config.toml
num_hidden_layers = 8
hidden_size = 192
head_dim = 96
intermediate_size = 768
hidden_act = "swiglu"
positions = "rope"
rope_theta = 10000.0
init_std_down = 0.00468
optimizer = "adam_variant"
learning_rate = 0.00147
beta2 = 0.95
warmup_steps = 295
schedule = "wsd"
train_tokens = 154300000
dataset = "wikipedia_en"
Each number is 500 + 40 x the weight over its row's rms, rounded and kept within 0 to 999. Layers, rows and columns count from 0. Numbers have three digits each. The size before them is the row's rms in percent of the matrix's.

# layer 3 MLP gate, 768x192, rms 0.0673, rows 498-569, columns 0-63
100:530468483530463481545449496495531441480445500565449490501460591526539581430545477421508472520544530496544508559574473476477592484472434520539444483485458525477497497565493509519505523476505443
102:440556544511540487493501483491476477548540492514540457517522494551545489522514516514510469506514474486522466470525491486429527507458410530457467492505537468450507489511514535455530548507464517
091:540456507457518483522405475506434478471481438528496494482504485526519427524425526540434444581435556435524470522538491505526471472473415504507471460492489503532489467494471532480559512486474532
102:437456447441434525493428417464543483490500498465506470519450492513484531506471532537500532409507441579532523534464456453506426545501610516454448498423526537528584505505486522523509488501486485
099:489499547498528453436440477460482476485486495513420506570581454574487588407457526547477463506425461423468462543575532564520503500439451545554514538526539479496542478500534474505444562469503533
105:467577551522479517493480481545483506573508438516472509543437511482463528510513482507538498486469484536514528449477491515494516494524513514489470468486489456430550508377512624472567532542440497
095:487521498467510569458511505554537526460498510477411535515547487492447570476531523542427571520448456504482537473544539490471475587526447552426492466484436480454547447467495463502460443496550434
101:483508566498432475531554532477595463494487422499425507476468520543511593545490522487519517443528523404508561473499519522466479499445531515494485561451546513574497466430560544474479512460463477
092:524574356469569535443544455551521487458506557499579489430511513524521495537492487483497456488483524462525440542427472475532517522458560415473455521532499461473430516540489563546536488535525455
106:516507513492478517580487460517436453476500509513547417502480529540492540483614528493453483474484486483458559414556506399492532549509455524529475533560493505472532492433435487457514528519519486
103:543450487437437521564430503470499527435484563522508541498489568503517513495487463468519542473485532528482484459549482535447605536577484488454551460521460541475459498545458574508530476526488496
099:529489496477542490414564522545498456491484501514458446500503527516568541502494537482544460474560539519514441504518514545527550494489490503488529478529455596463483532448426592448543521467531569
100:464504589530487382508491520545488522508566444517550533501538521444535516454540482470516482446502477596491481534471459451488469499519501494479482463442521556504579409498485530541485519525524567
108:449501507546498504543491510489615507546563474469566473495483470490530483533476544524527512467476485453467449564500502507488482462448545577350480470456441455491582538484514546531542512507520502
103:495495552459429510546496462509437480531476498522482506493499503514534547478505560486482539439525439447496574463431381471539527468515471547472451445491534537445469505462534531442518494528504472
097:520512469456469447557487507549524532480490538475439499489491490467528489527481490446447468405521558516486550531538492483487479544487481509508522455490585492447482501491437479515502441511455484
166:541516524554510494557493454466562461518547536572517468504475467450467490513502558464460528454572535536408503488487421435532462409541456497507508535566511549546486467510503511496583519472481491
100:531609541478539433464540459524516515518502459522481519520478541572513536514591430510475480483541593475593543485483449505485485573527541488553440510463479517458478464597534542481521411589496514
110:509506508480513481517451545530533487472477478492506483472473536502422514516489586407436441415492436538493439428537493541454505444501496548504526490420446568509504603479503505443522579423434508
094:407447482447461449600467472544470529473514462501507463588480521443621535507524438530556443488476525425539505464514526458539532492528509514569545422493564512562513510521517457495483496506547475
092:577485538539444534503594574497469519478463463541487505606531461514494454506509432446503544453473488493470462545575538481469528459496467467457497450487496540535466573525526491489513470538551418
098:483478479508551465546495484471476532499483531504464445524521513520514616536556482489495520512504483431481432465546576484435550464447484536507557481462591481446525561522493486487492481472478437
105:488511435576542464451531519538454515559539475444421438482490495513459549580488523503473555486453515462549553455429485396462488519486514479526491535515487525480558497455513445484478437516471461
102:477524503480515465475543498493493554466444485539475564543533475497512531552544540468519484491499560485502487509419467449533493516488479522532419446500549526544547495491489516457509452545517467
097:540526541518481436489473566488473443495521458494492510483566572529510505489530501543468455554431458524519531503489487482537486549536517468504565484447557545475498504489527551523447492508521490
101:490530454520484474534510510465530461543530460573485470494506462532496521468544546515510527487571535498453505508505523488566454563448528457504480462517484427530511466415453476490540478485529524
093:504563467500512446563586494484477467523486481535444506544470533515502486463587456500526391555471527537503499541526512564470537494523437491491499457492532533457458562405527499512500527460518518
096:490498502572575510491463442527449513490472555528557457487538543504465488484481561513481529451463441500501469581427454449468522549477527463526500493491502487550546492568434510483567513501479511
098:505541527549513484515515480539454511503534487508476536491512475535492545485520536455440538449480575490471547488459546445487497515515450467471461364503470497545550454480533509523517544564491412
092:443551494500493458541553503537510488569571474496477564524480487525517546538474515553458451455506502455497518497433471496510445506516525559494504482494540511572545407477515524526514485542419513
099:489526550544485501456531518541489464507544428524457515487453497613442510503470509543517463406465463527542555539504496562508543499488474511503501466550516561580473462454463494460483493463447439
097:595478441493465490506564520517498507464540547474479554445419488521559577469497508484461548509468476507570439496455529505468562542523513523555483539481512491444528521532493545482517463512523545
103:509558453510539478461490445539420519500503529526482489495504497521504532498551480495500454462444496540541460534438529510487519488461484514500506582425486490546574524414543521515503461460474505
099:481485566561546479456542534464504421505551476465463500498440493563471532504559516510520536434562513506458551538490375449504570495495488561435481476467462475447557503477492532538549524480464484
096:511552541581551483508460543514538467494523498523547444442500485530528422506489568523472423496454518536524480485479522493563465448459511482568452474411491425550456501542529496464500496491553489
107:518504515535539518526523441490579479529519453562504438565457491510523445558506520483539449423603541457464539488506494446585454500424537449488503476498461503520549484492471533504540427499444497
099:516519524426576482574393485536481506558422426493443504485468471498461488530550508507514500489570492560509498451471458497460511520464502553446587551460424504540474521501486508501519470467452442
094:521468484543476485545485549556452535431529489492466404461507476477526507519529419574506420470537558516545535513472518525519481504512507623470460569530577555467480536534484545546525484646465443
099:551510548538548538509403487493572412518490515484421548479480514540573484546540532505481504510449546469392549502555425500538509466564525512440558488455506552481446467486524507532531472492445499
109:495592503542461469470602483498525480592545476522481485494506468491523590513498446480556513528441467458487505569475508505493483513471464462490471531440460513538518506485524487518552457540481562
100:467442538543584479491505523517510468515489390473483486489405545472551498468510423583515464512451564456484466504500505472449454497551529511498512490491488493415531489443516501500498500554470520
096:534537526516490590458464478514489546461522536545544488504491389550462513534516479491466451478523463457477503550478560529457601467512475500506551542510482469494554541480511536487510452495597438
104:560451588521505467583535461518476548490513514428487459466403536527543540451485488478510443478489532512534488477495534563497520521507439429474532543423564544489537484448522511481486463474504558
097:492474511533481521482482569477454529479437555531558446479510480514523447488544481479447490550499517391511607510503484564476520540497505451483538412474417493463544516468505505535521494525551556
101:484510503535429504453509516511520488509480486498480554518508534542492531485503577435458504487531541445499583458488569457451460477488480539527471526483442508444485492470505448483525462486462499
095:421483510548563470467487462529475536562484455508589465537439490480481491406486539504505509496492531527474453534510609527526529505482537459475525505509472488533508408523552478477500517526463519
100:538430483496479474426497496607541483530567494522595495404472467454514545535559488436562487463503493525586507490448453418489414478442474518519513555494406465516522461419533521555508515467442479
097:498466531509457459488503524468449454521482536517545464433474519496472444552504523500484506502487543539492515486553536528504528444488484510603453491498440535540458526565540431502511481507501482
088:479511489467418518490529435465504512430463466468463483445463513531462543526471443602505515472497551507456502547505493564513511498526548517528431477408489447543519505486493461470467499473540521
100:467475491526528460531586426480499507536525478530487547494524541482601541501548499515493449441454475464469460530461416484427476541537528573555477444482535480494474446491509508541510439488462487
093:504511502475409524446448469457542524484411525506474497447572516564488561478541545527507500476598492526523479495588589520369481468507519494486424503541494485517485429484490563512488525493472441
098:512501565529534446482479490464438495518463459521455517534484488512542528449538460480528480445561554500521531574464505479530520474510571523547456427542492547518505528466524548540528582515511545
109:487559486444501579465492535459487531511471527451445487482543497634495450447434520440473455461511508512449517439486444466445513512498451517592518449492476457467549427514529520517502439447477520
100:573490510457515513503463525436455432574487520493521492499433522517497495539500534463444448471541544490485497471492530542475570458608453548436468455426498528541477497539517596451479509433482504
098:493512546438466503493510498513477496487507539536540504453553510471588545489551484491508414483516527491488576569536555521438491485491503562505525592471457462562526496529441441583539566512482529
103:428491461628515474540489504541478555491517480484511534478504471541533525553504496527539510547461526548488459467503501593462436502533552557510603484543462584538474398521534451431506433559487529
102:502465617467546535573479478522519470507516470470559544512498484544549553522489535578446477485498511529538506501506467595512479456514524531522480530453464492506463509449448609438519433492490477
100:461573477570528501490543549502548528412491511428501457546492535468475417523493519484516485489479485545484471550474520440567429519533448534554499496474502529520509508571522465547558577515536465
100:509497418528524550534556422489496509574509468527500493507523540467519525521580485522507454509538496474432486427445500541505540505485539524359527477546516542462478488534487482582507466500476510
101:492462497497515449432563543534507484560516526492569531449471599492535510448460512519468482427557478498509534588471471535509471453558481519442509502527428443541486486469477458459479472556525521
101:493510529476538546489492504513492534447426519538515496606531534554510488470495523518519410487430515481466485479499535546586564511476559522452536537556523528456504480452523525408518459519455478
098:547459468485414520515510435508525455629511494510473489482499507569557528542580421505483559516460501536493481451513498536530549513508507511508468503432496485556539447461564539508554489552465494
103:521517541512450467558534530486463529569536493549479552498499484522457518493613483496516482495499492479492509435477518471525509495537492508552516512527530534479524445551466634547484482551518446
106:464543442526447507517577511488500469514583481483478506469505591438512541552515428468516539491479535533604448533482458482526472501520453490544445487479457472428495450437510430572527481545419585
100:577491465523585534465448524514549539457543523495511531524489524533489474553539593558517516488489425476474493476538532487494524520475536452501575561511573536438460498476491497486506471512586497
091:492525525572591492477522476491503448485485456445538445523450523574450433546508465460510526498521534440523484564516469541480486478479488550535472497534502462509482566508492473441497491462516550
104:486445493440452545557541450446476556547494497506409523458432516500553557548490415468486518513526513429525523495555582523468489477533551473566519541571492562465438423523471519517468473555442512
102:572513540549516515594448473472523480492571492490512469529469569575568520521540477534499503480484554525483510553566542498497520477607445568543485460517511475469524451533475445512490423476478532
095:442454543536504506465509596501504522542562483511442466457491529529528600540562468484503580530486452520519462520493538483421491528476513571549500509459554565557510581437496482549461565523515562
098:534527522510500515491534537493482511474628475448433497502526549511491436541472456555532515565534442454567502488470493563484516529462505499516549502446525530543495489471539556508554517491463492
103:517482565464507570564513520510528488531598506462595536565478486502442513542494479546528460504548537533558489491457470448546522475418422544526470532421448459468457471465475495448536552501447526
104:538509482478491467571503525416490466522487467584476524528416524567575482512574531499478437459509536511525506462483522475452463538579385556466478504537486491460543477500521540538528518552486519
# layer 3 MLP up, 768x192, rms 0.0642, rows 498-568, columns 0-63
096:478567512512511535476528506499539460509568441519474505521503496510497480437484450535520520442456482534467430548484540512466485517503439452456558494598488502487484502416455509526467507482484525
099:553446497404449524452495492561485505498495509480434577485452520580488575419516505478531534483442451521512621508473476499556474528533518506504461457522535469490495498530448497484579509470521497
090:475505554452412507498554531549474505534545527497456509414391540482458504438479519504496474503522518490489588507491432577510521485410493509487526515515517477563457532471443462544552481463568519
101:525535505503499516525452542553450501509458502515505568480474513459504535513514399503477445526472525540480453487475439510472549542467557537454531502486410505591525591527489510481442494501506550
101:487449466527464506481533529444476517483476535425574549473508526472454480492484455489466560442517524498448491567483532523450597568556445475528575436469503471460491514464458505510512534443557483
102:459522560502462496565468474466452471501482544509450541512487490477551480458491509451544474453479396554457569500486499548594501498505476487459454504485440489533486517414510511492500544471470502
090:478490520505509472478481553504453503448507495514462559469456557518449519532479574613481501514512558478541508485496516469480576530499484582499495503508542511456493506574574431488522482448517509
105:461534477509503489577447453463508473496448527495458510421482442531441535502491427526593482460457560489501578515512537465498505497540551463587512426496467540508536516471481458484495506536489514
094:522500465445537561481462431483493485486433533427436499468498583536488493499477507462463447495546533500503522446499398374494511542504545450513487509527560498494528459532403462479525480506501505
107:532475453417461436530454454506420487538486433478472460516498518478486504562583552506438514514497515472487497562517528483476466501504609461460484542494466481488490524438475521543451556499491484
104:498444434493496463521520520447545472533513497539508551522457477501465568475466515476512466505488581539475451469406533515484541555436542450472509519424543547517517480400544551483489574483523448
104:537498521473541445503488491478543593444507489532470504475463587483521537540533461512503463504449411459484524518431574505510510520492541440487555552571456544516486481510531565509551501507452523
100:486577506519508458545530485485504459523532398522524491479511566502511524493582484538537461502481533501536499551531463487515505521504519502538509526548475487513560438530476553488502554466537510
107:602487521475540551513504543497495485541501510567493533484446498451473558469549593405488539582514520426476478473503521511468508444538457404482500538518465553482501488450435512435473520499475478
096:502564508530525549449503501530504450536565425455488430465497543564527482403520469543520467516479560543574481460550551476447530535510486509481524496523424470551494533491485477502521530442507545
096:436612552484523503521564530515423509511505510502419525541462473455503531488488489555521534628491464428512572496436566508516516498543518558454499430459479532540531557533450543437502529567517503
122:482515523571553460521490452509542460527562489523551499465459514520492432540511577546453513438547496460425531488510452444576406522500445479464508507528531556486452474522495501498637479544471513
096:581516517518520546458500470510489571478446497535423519501456521494514447543456441506470471518544513462467479465463475452545456519452528502463463564473474493525505481553531556563487449555527458
106:462499513565517520503506543537504519568470444560490531528501544475514536584528543503480463555547562389592532471483545500465485550446539545474475549515451471451547476529569534526501457511488498
100:582559467455503459433483519498491508512537495469452537508456528489517529523497546448507577506475523543472490518488469498482546588471511557507434576528551478515428544412452511487541445467504494
093:487467461446514518505467540478457524533409454506515534564558540505479482470494495517504438445470499547468520494477481595506484499516511465508470523490505540502519497501487515492489485473499460
098:540562528513503515488474515476570564590528452487501533477495493467595488548572457525459540466471516447493511496463503515519499507428498538448547478484482507473518556498493519546493538463457472
103:468550470480468565508440563562497491472539511543507415472464500514478468562504553590492510449470471481475440527522478534444538511483472501453470567517527512503498468572515494444472495549539552
103:592478475508554562447558506449466476453511415528482470460422471487511535424444492464535467488482495504462480528535419505449480460490527520463608545554552476484473485516481505459518474589498529
098:501481457464484447556438468443466502486501428491455549493437522496454480478471437484465554496509483498502471455520493507476406474560528436495474552544439503548488475453376474466543470452587507
101:502483542534498524558543498492495537518526507486475549422477406487490531452461512501506449509513519506491455552510484525467463521490563528510557459489439481578509452466506538521477476399491534
094:491475500449522451484522456566487573519570491560485461510482512454524565506539502450468528445545528549464503437550477490528457511557512517473479471531512576490516465447503522551479452447552490
098:448428491548516440473495500411493489458457456515583501486482551521553451465520472554457536539510544516468469502481493414486410466493516570528483475458475482493492501494533423554519505491496442
100:483487428448511472540516516526506442499476543456465586437563450566527504563538563513469444513456533474497501512431434525513420533463477514443463410572485615441533472474525490548479512496474482
097:502492487466525436549508486489604408483452525461460505562545509495510524492527501424437553496537489552525485503529487445487516501501529501506533497482499532552564503518468409491520526490424479
098:548485481511508532507470556466393500469540423515494456472469473493489530574525475458435437525516484533448559473433494489459471461429508483506445525500501515509511505501577483566523477512446543
101:458526529467525523559461494500478506525507437503542503508565537465456497490472477509448498498487529520476470506551508544526541468583471574520516465544459572436442560525519464462491544491447492
103:526513515519410536500513479417514496491414487439510466592569456553533476431538509548420579555521453517435531468501443518541517510557475461482435452510534536464503489534494547510487503497541538
104:517487511530469553510526506551545534523482573514481508482483468577407489495457528434490530435431391521523516533575473516498456526587529540476463406463480566501485538573471488470525458469512469
099:494491496410496464469463409458516454574507421508497501498570483523484438491551453542496572527503534499460460500438520535534528520503579566523449546531482454432550517478471459527522436461412502
112:533604506563501523461525401439530524569482471464519460467512452542463450561470560513436554564464446521477512519458487441603524552464553493517562518536483458483548417484480476532489481550551556
104:519564441475541465479513520503497553481485558442505525500465496461567511504464557472556475468527407537471452516399472533560511500487473520464568562478465451559427460538455587512472432485430528
093:486458409473508498431526530504492510467482479550566415501463493533515541508447470508483498484509561532515551491492525499506460542459458564476506480462551521556460459556554547440527490524504493
098:444468510504450424496520474462465471506556422555513420512528491527494529462521499485536475489511526482506449497557495515616485530479464557507479530540487490491436536503546523483503505572592462
106:510481446557591454571576450570479511529503445473522398549469529478519512458579490550475511497529499570533512445483568536405486472492523524508462560556560504483499450465483488454493614488444495
101:467455496562546495470550508524504441501445482471478488544526507489526459495442468535499462452489437437557461573501473553440537524495542457497522566441501516478474510524465515468447509566572504
095:544442523507574520554546459519421544524511578522527469524476552456501424454426503448532509463445492532520509527523530573467521463455503475466539496511420518476532459578442485496434494522469495
102:485501423454461485472503493473505591528482467546507490482518531579509553503458453468479483492560495570512470434465554508486538529533450432508535548453528434536536389561497468549475533515478534
100:488463476485555453538525443546476406544564486479569532501493448456508453542515479476433524491509517548505492501473448476553565486503510493500480494516515442483440551441478535536493538491451498
101:482509546572502452535518460431494423477528539476450498465485546515552489515459419491509462479406451514534511527486483531554486548526449488466474455461503544512476456501555465565491442534511557
097:573453480518463506462598484563447529452537547456483517531452423506496446502490473505487521487467516488504482473470452478498519494514453491515492509494536604505564506440518626547518460529448466
102:559442497442569540576484477441493529469496491569465480536549506505383494624519466493543405509550483499416523449508439544503504484453477534432468556493547515533486483533540538510480534445490460
099:551424501555492484515415455527515440425560574573501511482538448452527496490515440470498575520591448533409460501407457544537564491453500508476459486476505531493555483527412467465525449494488554
094:458498534522482482519597486542484442435467453484534435481534485536535551412530551496398533471461502501516410465604529462550483469477466523450520474483563475504491509566585423401464444503520523
099:467508451477484522540519491481468520471500516462560572528503469515454541446511512541519445442495541572500522473484515474436555516463465472501499513545454553528493578525561399525535550475553462
092:531458462498512484488495463506463499413529570526504481486495513496508498446457499456445417495537500447533604532548523419435545514543480511493550498492484521479470565583526481464504467498517478
098:478577491591528508515524490471519494544522496539390474520469444501523476471515547505508526473522505459529483549441578440458556518530525565457480506425538502508506551523437502520505495554476481
104:495552514498458515443491441482474471590438494453449546475484469450554549506473468477468550503539497518494482524599485425449519533638418422542501480503534536504461522496471522529492494506554495
100:487578575448499505439503500530491502512490534538532434469460487507506480519486524491549498521503512501568514534448515485496530519510463497491466443462482503510570595507550551451509502488484509
099:524483479567490515538509488490483558476545380486489454460477492500415540468486502549486540575551445583490485558522451444499457485501500488487443551472531530510486425457627464488507475558516517
101:526509425528541463510462484512434418536506482447510531449530572539499514568405533506525536516489520494398601432469455525555452448525557550524514403560469495513560383562512538411507490500481513
104:477567476483517539526536467436529471528534531486525477469589451482451408489489489499503492468498543519537428512516475495462473553465507491504509569536538465506545474537523528500496562458571440
096:521503483416455545510464402469487545466444553490522525539514486506543549449436505492506547474522558524522550460523528511488510513577439491442472459414533557557563402484520464481478489466564520
103:472487470563559478571554422432497487532491514504521481573490488525567462532485513525490486435523545506466460428491496443540408449569508516545499577492541444448515496510507517546518517488492516
100:527574514485565490472425455431540529485459497514539565460537503574570488554427501561465498509449477447523477560466448481547480467409508499460461528521502480548449507563490480526517581545479458
098:520444516532428469484492530520445507552503593536465456469507514524433464516496492515516519468491481506521531488477536463541503463507460423541517536511520516506507509579486533516499449562609523
103:561499459499489514453456507525545521512429504419516472479505504496564543464527455545460533504458489530477503511524478524564460507504485483465553481449510498531594489477619453523508513485501538
107:517454592520474525520467392480463524504510546495506451488566435480495504457517594515465499506515530472432506480487436494476478485579518491529437449556457498443561540450497504464510548503433496
103:460516513495467466494474393558525469472582517493513443452489506434460470511494553514581487456487492479504501514488531521520432536422534466462489503547447526534474508513497477443493470603520488
103:515546558473531566495518547481561508485531586561456554516467432488493457543502530512529478495575456492497468482475526524451622459603521474443492500511543491499493536496446516406491541514486513
095:498428484535524548500533469468538478521505499490453477478463441533484526467465491524457568478516501505529520499525477489472554536533441442432435518518468516495572481488467601464497461470466553
102:494495477541521408428478460596418512466547472481472396510510513429460470512428502492459475534453487486511512451461527499498483498509496501499503528426517477505508581503518443452520456486534490
100:476521592472470504514446492550500503528517455436472476520446419529530491473519471524489526521522489485552516468530512509494512488563461517521487531550481413434467511585551482553501442539466455
095:481489597583442439476556484541568450526573497477496434508475504553551527439531510542486527496472521469499517457499495560533486522472486521480480535512532508514527510502553473512479544447506519
093:420478497525515522495518531479494535571480465539527456467503596465479506567548543503530451501487500544538513535519502527524444489546529531508473494486493506535545433521505393511458478470525522
101:480522521474500464479431513455464523521480475431509524431548534540548531488493541398466484576465461519501527496531475542474397492478503483465551462476450528518548494529472441512489466471497505
# layer 3 MLP down (transposed), 768x192, rms 0.0591, rows 498-568, columns 0-63
097:519486443478421463490495519488468468480494463517466503512544485472540501519447491485477414497434563534466469405464488437431520525448500509447482495567487533527471483497513450575541464490547472
105:449563535504534503452483467474556479495533518424462468497451550557496521444483477488489564570508496543501570443504421516542478597553478570506510503486555503560481502497530423509572538511495529
094:480471471516473562518501536481454491500468491529502577463486479489496454480420458619514400471581533501491484473474478490496419421473560501514457542560488498585476437492438504512579519466461530
104:470465492549457498458494533519473467580508537519509508476526537578579471476516551437472388563503493540550447491492510509506535513527448482485467542491493517447502491595428509458453422526559452
100:474445559459433449497548428458563462481551480515377504460507562510518556564497524530434557481481506482445458523536510515510479605379433498502475538486509512512610505461512530471529487548461552
103:512557463454447516507439490431472524541534522497472518493502494521497522480464540482519531494455475546509517479467506512544516519469528476487441513485493409545517566448536517496384535416521505
095:528497552483545535457481507489480501473493574485474579533497535453508497475512511519535475539553492578430503528548497461519503408501554439480497518502576461442574530586461457481494533513465462
104:506551465542556495532520498482464562474508493481532521509546506522475492519496484564376566436496547513535500497483525481514521594514454457482517542511556506451573528471478487500436514518482603
094:504468448480474505465461579510518538498469497471511464510438506503475469432502489532553517534477431547499417382462514482532451450539453496523494493533536573537574461486426492425419436551511505
112:512449416494522484489497541503538513523511505463565546500554525524534511548464582550485503538548536470510510489538480497522435429472525486504509510549474485492517523589532512514487419579500522
104:510590555583500498538474567465517530488457541510431495524548445549517518515559538448542483518536537499490434467461509487482428444486551514489485485471528555456473504474552520522456520423548453
105:576478504606546478463464436479536492463473504577500543506481461519567500493485485435493446551431537525481509362456500485456467472541483475506503537473497492497474532510526493514474521457448473
099:493488493561454444510534529524529597490460515554512564511491439528475470495523465534552440540489411501395496560480511408453514448497492503531444420462449555510537551577485550511527481488469508
104:566548462470510454488505544473413427543486539537545538468443486516425516556518530474526471532564510450462492460518499555501499537466470457575507510498512526494534401452483551492648501495483516
096:539491571468537528435507485442493473635568465487531472475506433566476514426529508521407493566467581494513593526536488463518540575550496478471504486534452533493621498497549520482559512493483518
096:507539528513458468436499518540547474537520361513465430494527507532517534484482445512454465574484570447422527470495511472537482481522492559494527449524474521480535534481542474493511476515543525
104:507462490458488499502485504484461539478461502479481527488544486520513569453502485487478472531450467527567467491515562546486525546500518519543501482464489474480517514458515494505185528481530513
100:503529491514503553502463504561466544509483487481455552489531483499487513487463486525543392531523522511499443505442423460469459582471462493536525563457490507511491510525546561554433458478537440
096:512438458511495475522487550499552414538498435518539491527482498474429492475548495449539495429546451543540423507552544554479539480503538473495534532530449519465456508550516492468642575465400509
100:542458549524454519449476560451486475470478471511455553458548509445463502474513513493574443582463575485567616466557541497482494524510570554461526514504521525565476517512521503471561448501475486
094:472416461534511531541533521561517484506412513476522507500511549435449470475547440541527465507514472521437470527514523466493503527566515460495480514481547491466460569531506485505349482501486479
096:538516558476393522505523487449583525592470443476519498508568499407497542502541489481518508475512425509471481495475545462500492429476574509558527486514532458556557553538477479540435505469516572
101:540431509471487507488501512469504477496425511514574576562490467488583500403544506530575531566528418494421462516536539541575500322517506560495504455503549529507482465544523455557446435469518559
104:550475432534527477448544507504503449482445462554494553504463465502560505506563505526515463528540495503538431467534533423476515672431511482556546533525454464494450491527520558483490490490484458
100:479544517513504538508482478521510492480470431505598482502619529473505523514504462580538475538517517502481579545559465496493571592515553561469512484425517421455477514561531588516532472515556480
100:541494427473443471466471546477503476478476541454551485479492466496481408502430472490474539493503492445504492467486517489446500446525558494521561495548498508567562521564495563576454504374418479
098:421488544443520440457500551541547503533493529499467453508510572514503527471504492470463526568540464543550489472502471472558514467501534510535553539483460483412523504473521578534481501478510496
097:412617507481518520584494466514507572489552529493544602564539477515537514494410507533549546530505473492523457499491497528528473544488455586450497455488482509542558534502437477470549536446534461
099:521491433398520535554563487468452435517453487468457494502429469538491501527509543506376549548430504504546433548480489501452438490485558561545502486520456511509582513558499492478462537473446477
099:525500472497503488546540519507501463534466457480479480492495480487563529485481478462505531472457443511485526520532501498433527450484514508515531494501538483581544462535471501436642531550480499
099:589452543541505547605411507477509482494528492560559509517535498526546473562537493532421524555501481497526452469551526518429506454469459539521440565483570524521487472506509493485495550527566495
101:499509574421506504538511431445492490511481504491550452501485477472531514392483457518476521475496476485428436480494486486540519478457512429481441503502480575448542442523512492483598576505485524
106:588501464486472540544472515488504482550400494452447513539485516510507525483518550474406528597500471505490511469542476544520541580518472486525471469513469464471503421536508456434519516559502551
105:427520519511498524551499461498468565506456506518479496533482469568523450487446517475514527509525488514436554547562487538460517458542603515489515398524498456553525510548486532487492512475491587
099:462552590568493530467558585446531517472525564541500537593513493550509513470485554574510477412501523494567481554508438495519550539535519524572477576471469439486464582503548453489492436511510494
100:499506517473494547510480453473447550487470515476525502491522505510481506444496570516462589557408511475507509546440522527526543510520451522459444466514505465487470474500514523450282512487520460
103:545508467465487485483462567509480487483515518572441524518410403490554530477509493592529483477476493511469561515506464491492539365507552444485503485505533508486423445515491482519447518491563446
094:517524502426521422494475584532486462514476473491502485558440438448501586475504540534528473540517488519436560507457532467478539557508491561509512427477499505538536589474451569529484548518490544
099:480486554494466423454528472557545463504532446475490513503471555534545537489524513491498456431417532461498505555485498522583529598545488531430406504480504496570496504486499478494316530513516505
099:473560510495528504517537540513470504485512538437485513509498496506536474538527493528552451472485428500462543514494522477464440555519472516519503561563418477526568487492487493457719520469483526
101:515544483509502497557531475568486586497446523443475473476471548508483536457467538493432574424471456519488518459533482461503507515511507508500527494516433485494484440507541492540465493426497442
101:493527445506556527570479497563465532498518518452522448491499544460540539492539524490522460501495487528541507513563542452470414538501481459462543534491505475535511436521501413446444539506446489
105:562505441507458491445521532466513517484429536545545509458540554597512482547516501475494459447473524503475511463497505484526535445501500504585462499489477454473463455556523513507416577523453509
096:474498512495548520545502528442471496505499459511451519502469478548500458480515550505528525505495501503472487428514488544487553560475418497504461511466473484559538528477527536492627528520500519
101:538493553487511523578514479471475500430541436565473546460467447555547460535506481502569519486414482447502572454470462524417529511491447461517522425457555547546475519442536505487571478488541484
096:520517455493509527458449542470502510526565555494543511450538528476476521491555503507473485504510556524529456448504487535512524560522533521481532432576513561439413476566536532529465553545523542
107:490507550507456486465497467464464508462523447481551489489522480483473485434466446431429561465467461508515491445525476464480463577439461504542527548562455538537509512497565546507526508474454503
100:563475513511506472461476525489490505521453530492497568507575531524546499467505547557493524577510488535447463486461541486486536509494492489493543466415529469492459509522524474500468560619483540
096:493439542476517443554472491455549466536483543466507457496389508530552489541487525509469442477513556466545485517481491447461526578488497479498558492478502482500568561426499565501633467532509554
102:543522522522518496508529479487476521506550504522478482498469570544496496510492472475525493484505479541443495491482468541478514533490506561540520467544451544499503552400542464562535525484498494
096:439533528493495574519556551542526555535504503490515470468558488463546544447499470531479501529548604535571518481550486532424457555468446462528445458512421420440467431513507534536508515499523418
101:456478493545505500518518462457462553483497484543467503487475437513508513506478477529476522481581496528546501512455535427495509509568533489518478508476456507469566481546471464452534464542495524
105:545523541472440511499546512454533547477494400502573474488505473460524505535543460457516532484502439478444484458492455467525382482465570541503429492485532483496531436507483500489573520489520448
100:565520535481536510471529437498498531507487474507505498492518594518493429492477519485504522495482446482464521526535428500454505474530490457461469457545463510552579568514498477476638537504490455
100:520483499506553491540443519540598551491514466481416551493509468480410500481591524582469496485511560559488541508452485513532513582491488482460483530556498545482496549553503466574520534432473485
101:519454496482443447527528508462467457500518505477526518511512432493494515548525509533511520516473548536415504538525513471529523501592547507529503507542491504496463459516496546462314542508537487
103:548515491547549553467549431479543537476461518491502517488491465408508472459521477480551479489467472428459467505550498525546489625477485504452485480469454492445462493555487527479620559510556531
096:532491490552529521496505508479539490452428510464497522459494462477492404538537472486526512535526507461407549454523517477522477457490480583554551500530583516504486501566503534531666490496508507
102:489455542489459452562499405528470474498502504514494596460475463462513580521463510454516471537463509533534502509584509484487520460506527447583475561468470563499510479497477496511392509471521516
102:553517482492459515566473455533526463446528489509423488512509499467543501468501492543510486553534497478509490521578486486496514545512512487476516521446495558453457458528514518537602478546488452
103:462470438463470490469502548399519533522504488529459507437441555544460541642516512493536487475485482469516503442535429512431490539566481533502536462417522511499498443494522498531491478490494521
103:588551497433495495506526479582529527529445500453518473443501587475480539561515514559543440441498491455397533512551550570530508503500603539534520472524510435530526506536483509530458520541533542
102:530543513497465490522467415455570457491519485486554515546447472502515493478454510514512510487552536450500507477462499422473541602496493522503528511537528543530468502469503460541424584512409470
104:518534519471497586515530489420520498489467503479494478527570410536467493520450450503480542537507502479560514536539495497489544451586465512484520465524462485523579518482452519493566500455491535
106:495485518487461469509533502520573557517442472532484567464458458506582523503510509541462508493536522463479520489510514516590545482495505507458581476510499527509579553533537508487490471458439583
097:452463482574514458501490481491450505436483535502589471508499492515484472480472464479554475555495474527511478523504529523503479524498466485534539515480508485428509549464521415464631471551507475
097:476521604529433500505456508556514470440497477504529524550586508483467467483543466504460504527535497509542494480507527546458519577507449503514460517506509550513441468433516500540658519480534486
099:525448560571544487508519489541541569558509495506504538536469471531482440574496524510514532475436523464469530487518522431520468510479545526484527506454534554519528457464633493475452455427519500
099:499406536507466439533514584541491515480497546569533537453439507554465475507514492519481499532532448550491504552497502498553487527442497562509479469507529481491560462517450486424613527520457521
089:481503508483514466519534402483523493492455453549582489497497496474425529506495473534503509497520538461485479402566535581514510526477520581503459470401529525569529533509436504490594505500532488
102:473514472475457421493470508536467495497471444465489504448468496489559555529458440472510512504488432500489518426498472516507515474495584503527562380525449570519546511552507515487457494519451511